Weights of a small transformer language model.
Architecture: RMSNorm before each block, no biases in attention or MLP.
Training: a variant of SOAP for these matrices, 87M tokens, 5333 steps.
Each number is 128 + 32 x the weight over its row's rms, rounded and kept within 0 to 255. Layers, rows and columns count from 0. Numbers have three digits each. The size before them is the row's rms in percent of the matrix's.

# up: layer 2 MLP up, 320x128, rms 0.283, rows 18-48, columns 64-127
# down: layer 2 MLP down (transposed), 320x128, rms 0.267, rows 18-48, columns 64-127
# gate: layer 2 MLP gate, 320x128, rms 0.3, rows 19-49, columns 64-127
up18 101:105137108178143123101135104106099073147109166148154122118178134107172160166104127155159138152100144133095184083186136137114113064160127113101107153174136058104129093109129139160113114190181098
down18 094:130158115113099118149123193095124132116110149110116182152056147124158055094124153085183081178149092137079115134064071179133132157125146072128143165137117149145067183166110164130073170094155136
gate19 107:101203121119127175116139116063201170124138121099108135151120139156158057099072140170072168147113136100093093127121136142128106097093095089122133112202114134137180106138120119139107083147138158
up19 092:134103111132151084103080148182091078097083107185118155116095149186159144149105070113215153111139131183120128098140145103139119109097116132093119173082127132087154085158106052120118194134105112
down19 098:159114148126167163150140093109057073147158099099147101124082115142140110127170128137155152137103163174116145076090130095145120108048117179149092107092127172175069065115141100117057106088075142
gate20 095:147155123084101104159092130115161096148133169121122126099146110155157160106143187122128119153110124152070029135103080112120123159188188073140148141135126146117191142189107094159167127156129099
up20 089:125101128154084114152106147101119158122112109145094148176138134140113121110119104111118132161123154137049176065084127108143145156088125114112174106136202132161105085157135177186109107113075165
down20 090:137190090121127136141128139119131139117126178139094131122140174167109066114102118108128119129165148144147127149107145080126119111189199173072148088115120109157067128124138157101124160129148109
gate21 086:154182149080190107108137169119176116118136107110115051123125124114131117141152132118075112146112134160151112119084110105171106197126131137161103073088104086132100103145142121084160102120133107
up21 082:127112109138087085148165082126153141120142154082111163162204126088140088091155113131118128124097174220173228138162122111118177130083126099111178131101158169159117142132087093128104076104078127
down21 089:117089088122109113078130089137116137135146099115067133062103151093156204145131131149102177115113172153138109091141134113117097154160159127097177179127121146134131231116118147119094106123171149
gate22 098:120100121155067107108158064223108117172098195175121105100166092161120079147194148147151123124130131108109074164149172167133074149168135149116084170118148157093136127104170139206147118139112119
up22 094:069118138160111159132138187109097131113165136167069081128133141127138124108142123164165116116088072131134142151095150081161172134110083185166131097093116175132174089143132156071117104129154094
down22 104:126128084158122109167145146133160115153179146103116130121057130128137153145139168181183134127141136151081052129091103143140122093124118117092140124149137087124165127161132083124161119155113112
gate23 098:209103139158142049223089122099137175143187105147111114131137161165088152145139161173178134109076146072103136126141167178147160163129129166122128122153147119093112126119096183073168143101129145
up23 088:178137144096169077151136097116115068232153123105094130176147086184062191140203168127143178142158141045127128126164091170154121111070097158118101181137148071148100095109103141108106133112111122
down23 092:084092151090105102111134101162149144123111187049143111154125137189114113119112172104090116110213101098122126149117067177159094109106133126140120170100118142140091176151118064111114108088155090
gate24 097:104157143191132129067095122084135088096081120206081070111101145118179126130101098145112151139101059106153131132110104111115061159114067138131099076140109074124158104098205059171123136141067130
up24 090:113151174088150120162173141121113096140142142118111087104156165142130121126163166099177162083113131128144113085110129080116123109131148122138121124114085068119184148131138137207126134108134123
down24 104:142167078186104131157144132130150116140095158123096138102111107106132098151178184146104067131147093193108119103122101054129142042113062092145155160149131076139102123109104126141151106110173061
gate25 119:125047130115161155125121049117110099091095096131109125066149169090114101149137113150147123143161159095149104098134086152139155116164145187156112115132167184111177118094159120146113108106126129
up25 115:139156124139087115157109123141115106133170129170181084188111140058089132155153171106153160126078156132065131149168191106136115129090153139103142147149122164120121106190110109087124116146096086
down25 116:102155137182117047135108138083100107162131169115171128150146099115156110151144151174122153143130196120155074131142160064112109151126121154141124164124181095135145161116100094190150151163090081
gate26 097:172117112154107105107085106080181142128110067102152104165155087125081094155190189078110111091092097130182180127151099139151121127099119150126137124107130091127211140072142133120152160118108106
up26 098:120082085100117122154120136105070147133156206110179172063125190100181119164123162116123082140159165174109112121098152117129149167117145047134091188113132110130074128182118100080074110152118092
down26 098:129097125189138161145165119122056185109140113107104118140104110139135131141103123180138175077145150155101084075080136158123143134177149126159084161120085183136095093123156145115078128124154147
gate27 094:135148135141114136173083089138092121077114111110107184139206125138144097098141071194136103102145085102215156112124122096140175146205166116156156155142129118068138062123151140148188125134158157
up27 096:141157117167187113138115174142054150098129134049146166114134144152118136176160145131175147094133116167114140221122157136126090087082122130158135182110085139162132163159123137174160117172065180
down27 093:073102134129164074136173106141176163153119108097182135065114102153114134130173108102127104081119101150094140152147120059163131108123142137063154101135132193139100150164160108213167114152058149
gate28 094:157083094111125092130125141077117105110088157152170107141161129108085096167089122147103158141054126164126096159156100104115075100173127102205130061112140161145099147166152077104130128114123124
up28 093:087093095150099134144132113076092126114127156155168096117122163115117131146153079149104196146102147134176119087140134055076179082083122135150150119116156080123162151146181115114126133124087099
down28 093:129117084151171131165099084148129142140040192157149117124158167106086116120138173127200197070111085138113158110177107134081116111177161079127082081145114089122117081181154109123177092053106093
gate29 101:198096166174124122166113114149185108163135116148085144110116140132087169137119113156143171108059149152108070093106184122101101111067119131109055153130128141130086123155121127136163146119158220
up29 096:055106158122061110136135187115142141143108147098148124147156135102078048058087119110123118185226144167128134089128115115149073131093124133114183124153159157190127110114131166131094146112112148
down29 100:121153123153164122122162127075085082133150137120169132199193167107137104117133127107128159145157125110122151144142093115154116175068144156071153105125124142135204167157123165136100117182143095
gate30 091:116145137121058160219163073144130106125062159147120112130132161072072084126120131106138151082159138157187107135087136148142096144127129158115153172156138111158180150134175120126085122144085103
up30 089:106139145140128067100124166059081142140183077090161096147087115098151151145118208100133144149121180094147091164112113124145165145142145068151162175126091150120170069171154148152123103134194149
down30 092:096150128090110151098145144108079121113137095048153109151075094098110130107156101085097096147159120127087081166114173153143132109121146110142098139123112078155122139125149114202154130123134118
gate31 098:138140107090116166090171153152109177133123154181102105090096172112125121137119072059064153120115132143063156071133148114088121164071126164106108067081059147138116116137130168074096080114154133
up31 101:127154137157152070135150102093118127102226158105149184101122090141137142127131101158140040057146176089233134133109107168180168121135148115146118130176147128083135143069126127146160107088106118
down31 102:137122141143138191185118173136107057127063135178142158118094126143148165163143125148147054168161165155100069121132128109177157125103153134124194121135150089171090100158095111129095111171086135
gate32 091:123129158066173142136156139053219154144100099094102096176073169141119128105107135125039154130107130090095136173147127124058124152082103097069136151092124135155172121216102158171084116115137110
up32 100:159173147116101092142087085174131128083152093090174162109130148076112121122183144093139097124157159119137085055208178127196126152135100136150091136110162154098160107155127126123165114118099105
down32 092:046095207129126130105128116107121186151093134134130148125070067106158108145133031153182179113114139166110129088078119106132098083166116149166170041124165108149100137083120114138132072095125132
gate33 114:168138127167107144095136158113140103099100115136116130101106196148140115118177174130124149096099110146134124097111085087066160101104155143162163090109145192096117149194117115173093113140118089
up33 103:129159152116146101147113159103092152113159145122146133077092100101151097146152139097147149117114124170156115172125123072120147068156163091131117142145103115140126150160076011119145102143098113
down33 104:133088129119095126117117200128140105109128150108126140096115107090136162155145170149099127101161145109177073174150049115118191061118198021149143126099180165082171148121132105110176132113098121
gate34 106:109092098128152170142183141093066188148085133090073111122132145176148158175102110110020149102112121163110149092138144111135173158117124071054166173149140121182137130116134185117086146101091153
up34 109:099108115093118116128106146117101132148117173110058071096136137100139196102088102036129160153198149126136163116104138109096175121082131182075136175129141142166151134175184149164116090119092108
down34 109:145074136142150172137141135135076144114139170108108127091113179123131104120081087109088143107148105138164158154193134103117127122086165171108218207159143110154137138108184126143123116139154136
gate35 096:129102094143143154092136087196116180049096101158138095136121141112103112108201093091055176077172067110090095133114126116094094121094091132164095086109140116151097135138139178111164059099136112
up35 096:125108150112158127141087142126157150094133137091157122114100141114157116091099166069066114083157143124058102136115142105116156148188083126159086145117166120144142116247158157100137120136115134
down35 096:127111071106104071121137093119104148123139154161048164139119107126145105117110132173085112153195108126133095134090140134131126046180131095165144093125180108156137115165151157146190156064005140
gate36 105:146155132138185121140130134150070144089061148114097180120090101146123134213128073117125113131107177101136166091132074092180077108118174156044146142146111170116165095129135140098121049115131136
up36 100:097088140126072175071142127096086173154185118158123115129155152150115104128134169099148160048142106130146084135124183153062161135169114113172195127102165116178133149140138151171148149099095141
down36 119:152141093101063120137121100132164155116164207144140119166057148132088146097135152140111195128143109131093110117137204182129137156182119153147072102119160103144120129131136134174167075110116112
gate37 104:124149140151126090096177090173134159084167148113172117116129122114077072110188130144082176121126153162083144144110146133107143116136122084140121117138107063081146088179113158191134103131121164
up37 114:112128188137122118140106033186140140118127137144135123127088117158143105142189062114124155139088108152138163125178098115150139163128162126152139122122108118133155152128099107124155154103155162
down37 103:156136136155133152110154117141173141110158153172158062160148057140129096153144057131149116106127122080151172119175087083124142146123137091083159115164079109089161101089052125183173110129177149
gate38 096:180112086157105153173118076107144121091100160155078149149082146063145161055133144157147121124156166065121159164123093049154109106080119157114126113147103156191060125163105110066131095143162116
up38 096:154114154117096119194113138113132118077113123159110203180097115060158165123125137141124100158158179152121118131121098088153127148159118136079096153145123167145111134122095088082126135164206089
down38 101:137098106034194183087111169125177127117179143214151134103153136149089144161125133118107124154105156124090112190155162122162147109099067126122157131149149115115104093116132108119111104077138094
gate39 102:125132133118173105123079130139112218133109107084156121092125096142159106110151117117103116074222110059177115177096131145156119132071075081091074125114117110159159125125145125090095102151159108
up39 111:138118074163160108119057090109066156120110100136130119109153158139145151106129147129125171130095103053097112115023190157131126173115138082086149160148099076189105157112138136191113072110164078
down39 102:119140109088166105141081124164141095133130122157103121081136086097141150129121158146145142138137131071122152136077098149112131205150023097159124172159118130146055117139214117144125156101100114
gate40 102:142103127091174140081184117129162092177141130109098062132083095126150090114143146092055160148108145105110100121102062063105170120155148074087051134096094096136159111141131096115123115110113118
up40 100:115206166107127192136162139130147176177133114096126174181085181102083095113144090110166131146102150175090141179114125129170104136076137159180212112129089123136115120060157186175128077093111144
down40 099:084136130079155126123100186187053174104121084152116137167096172128077166129149153113154113080100085117135162163113176155103104166068162104095142179106100163138148160122099125131104132124090118
gate41 097:144137092155113133137125155094134114158069183111146127076044149152084097106110111100140132157150147141158132142140084119107173083191049083096126144151203140116135149195073126147119085152100099
up41 099:138114087182116096154156044128087086095133130227168172137109081165169078169065105151174132158136148098113123147162144116123143121160155080080113149135156152115124119123113151112087107116042107
down41 101:119128158141152131118063137132146107123184143120085075093113135152124133058136174123155106114103145182163104113130101155147122113151119112125140177132150119121149141142112156208110129144119125
gate42 085:179117124171120104135109130090103126195107073139141124074097155119120111196155137127175131072050085126071136133112094113095099082133142126138162089124147147117201117049150137171130123124112112
up42 086:133116146127115128128151113112101113105098104114093136099195127204118116163185169145181162087082142063086140137169095158117092185095095113044142130127180176158122110083170140142097094113059103
down42 087:091153128207118056111117077155121216099118120127080125134154145069196102142082123140142176044104156109152083106098113131134087119057133153117106156162169207114122127140139135092114171165112118
gate43 098:090185113126089147127142106182207140104134112115073058132172112203136130114186104107126147161163134137147089099099120117114098160141180090130159137132138114133103119126135170092148078093119120
up43 102:081135151133141149139121095134101122127134158149133144163085120122144125116077107088106115163120139114175092152118150123201172131090045160122102080118090137180163171153098106105113129150225130
down43 097:144144132102099130166134103100154101168096107150124118139101068135108162109114136115119201123157139142091119098118105114102099077162123129126093134148096145127145189116082069154121123198119114
gate44 091:137159120194135137121082097138092101117111159194173144133073077100142082123144141162080188176069101142052110176082167138128146154121081038133122160158104187172170136160096078090164115119171158
up44 080:116186116142141093078100135131087131125145132111175123151097155107151127146110100112127160154131129105121104080186179151135161098110069071145127137160167162185102094188108143104081158095164214
down44 088:132128116156126053077141197159169106148115111171191176094133113145087098113123106139176172128185113148060130121144128151117068078140116113086237111099107101145150103123136124126090157109171149
gate45 086:115148125209092143060182141139105143167093142107131137153154146080127057122102127141095125084166123099158129131132138174178038151122140092136140102135129145091171124133096036131136114125162093
up45 083:089139089052046122157105106119109077123098162100112116083181130125149138144093089105116122202103150204126141100233097103131136129136078111155125113082129135067108113147158118148150104095129172
down45 089:127078151113112136120185134161114101125183160140166130105151109123111084083177170105090041132130164099121149119158133083155176116153143142042109089056165133109113105150117090158126130107111125
gate46 114:101120154093039121101187172108132093101166106149112114134136138108103139132120113096133166144123149123107137138170163173101101106134140087125113160145172151173115106144153150128129113122110095
up46 116:130115109129192107113154139137149147159113156079062106143155155136172109164123108125104123162078108189158095152104131107095121061191107175102166124128071089093025181069111148129110154134155120
down46 111:108165097126089158153190163094111150108168090082075079083117159102154114205167137090118204124117127114162097157102140137124045183188126141089065133174132145105109140121146138126132091137147132
gate47 115:184072115164154155171206107161129121132089131156075124079143141130116131132056136126187146133102141121165138120114095145096123132112068122158029069116095164154120121092073099113093114146146163
up47 112:117148153070158132163158166038152149108146142162128131081135110158126130149095110156096103142122118148105161134117064132118101227162161127120149130144108156198084126133153145095123090074111085
down47 111:104118126073128084093112132073130099079103155126148194124137024058161111129132164091061087134141096106105113139120125093135151146151190156144116130164174105128156161150146169140131116181088047
gate48 116:170152099138166085136105104122072110118137162139139127119122165102125127180155145071169192155077131183138068135150208117105084079159078136110167106183078138134131156182171134150123119184175134
up48 110:140119101127141199112133138159114108184175142149133174108119093077133074104135129148150141121145068088180176090060102124130152120035157124145136174110126144121194157174143126137141089100096123
down48 111:092128150100143097159090170130166136088090149091072114142083103121155094085120099158113140155150092116150147133076082146138131118108127120188002168145148142147170161132068105163132118115089125
gate49 095:145122132083112100142111089185160121105103090121160115129133095120097115135174120129129130130124145215120119088134155147147145167137185143150121119152093165229142105115118149139124127102059138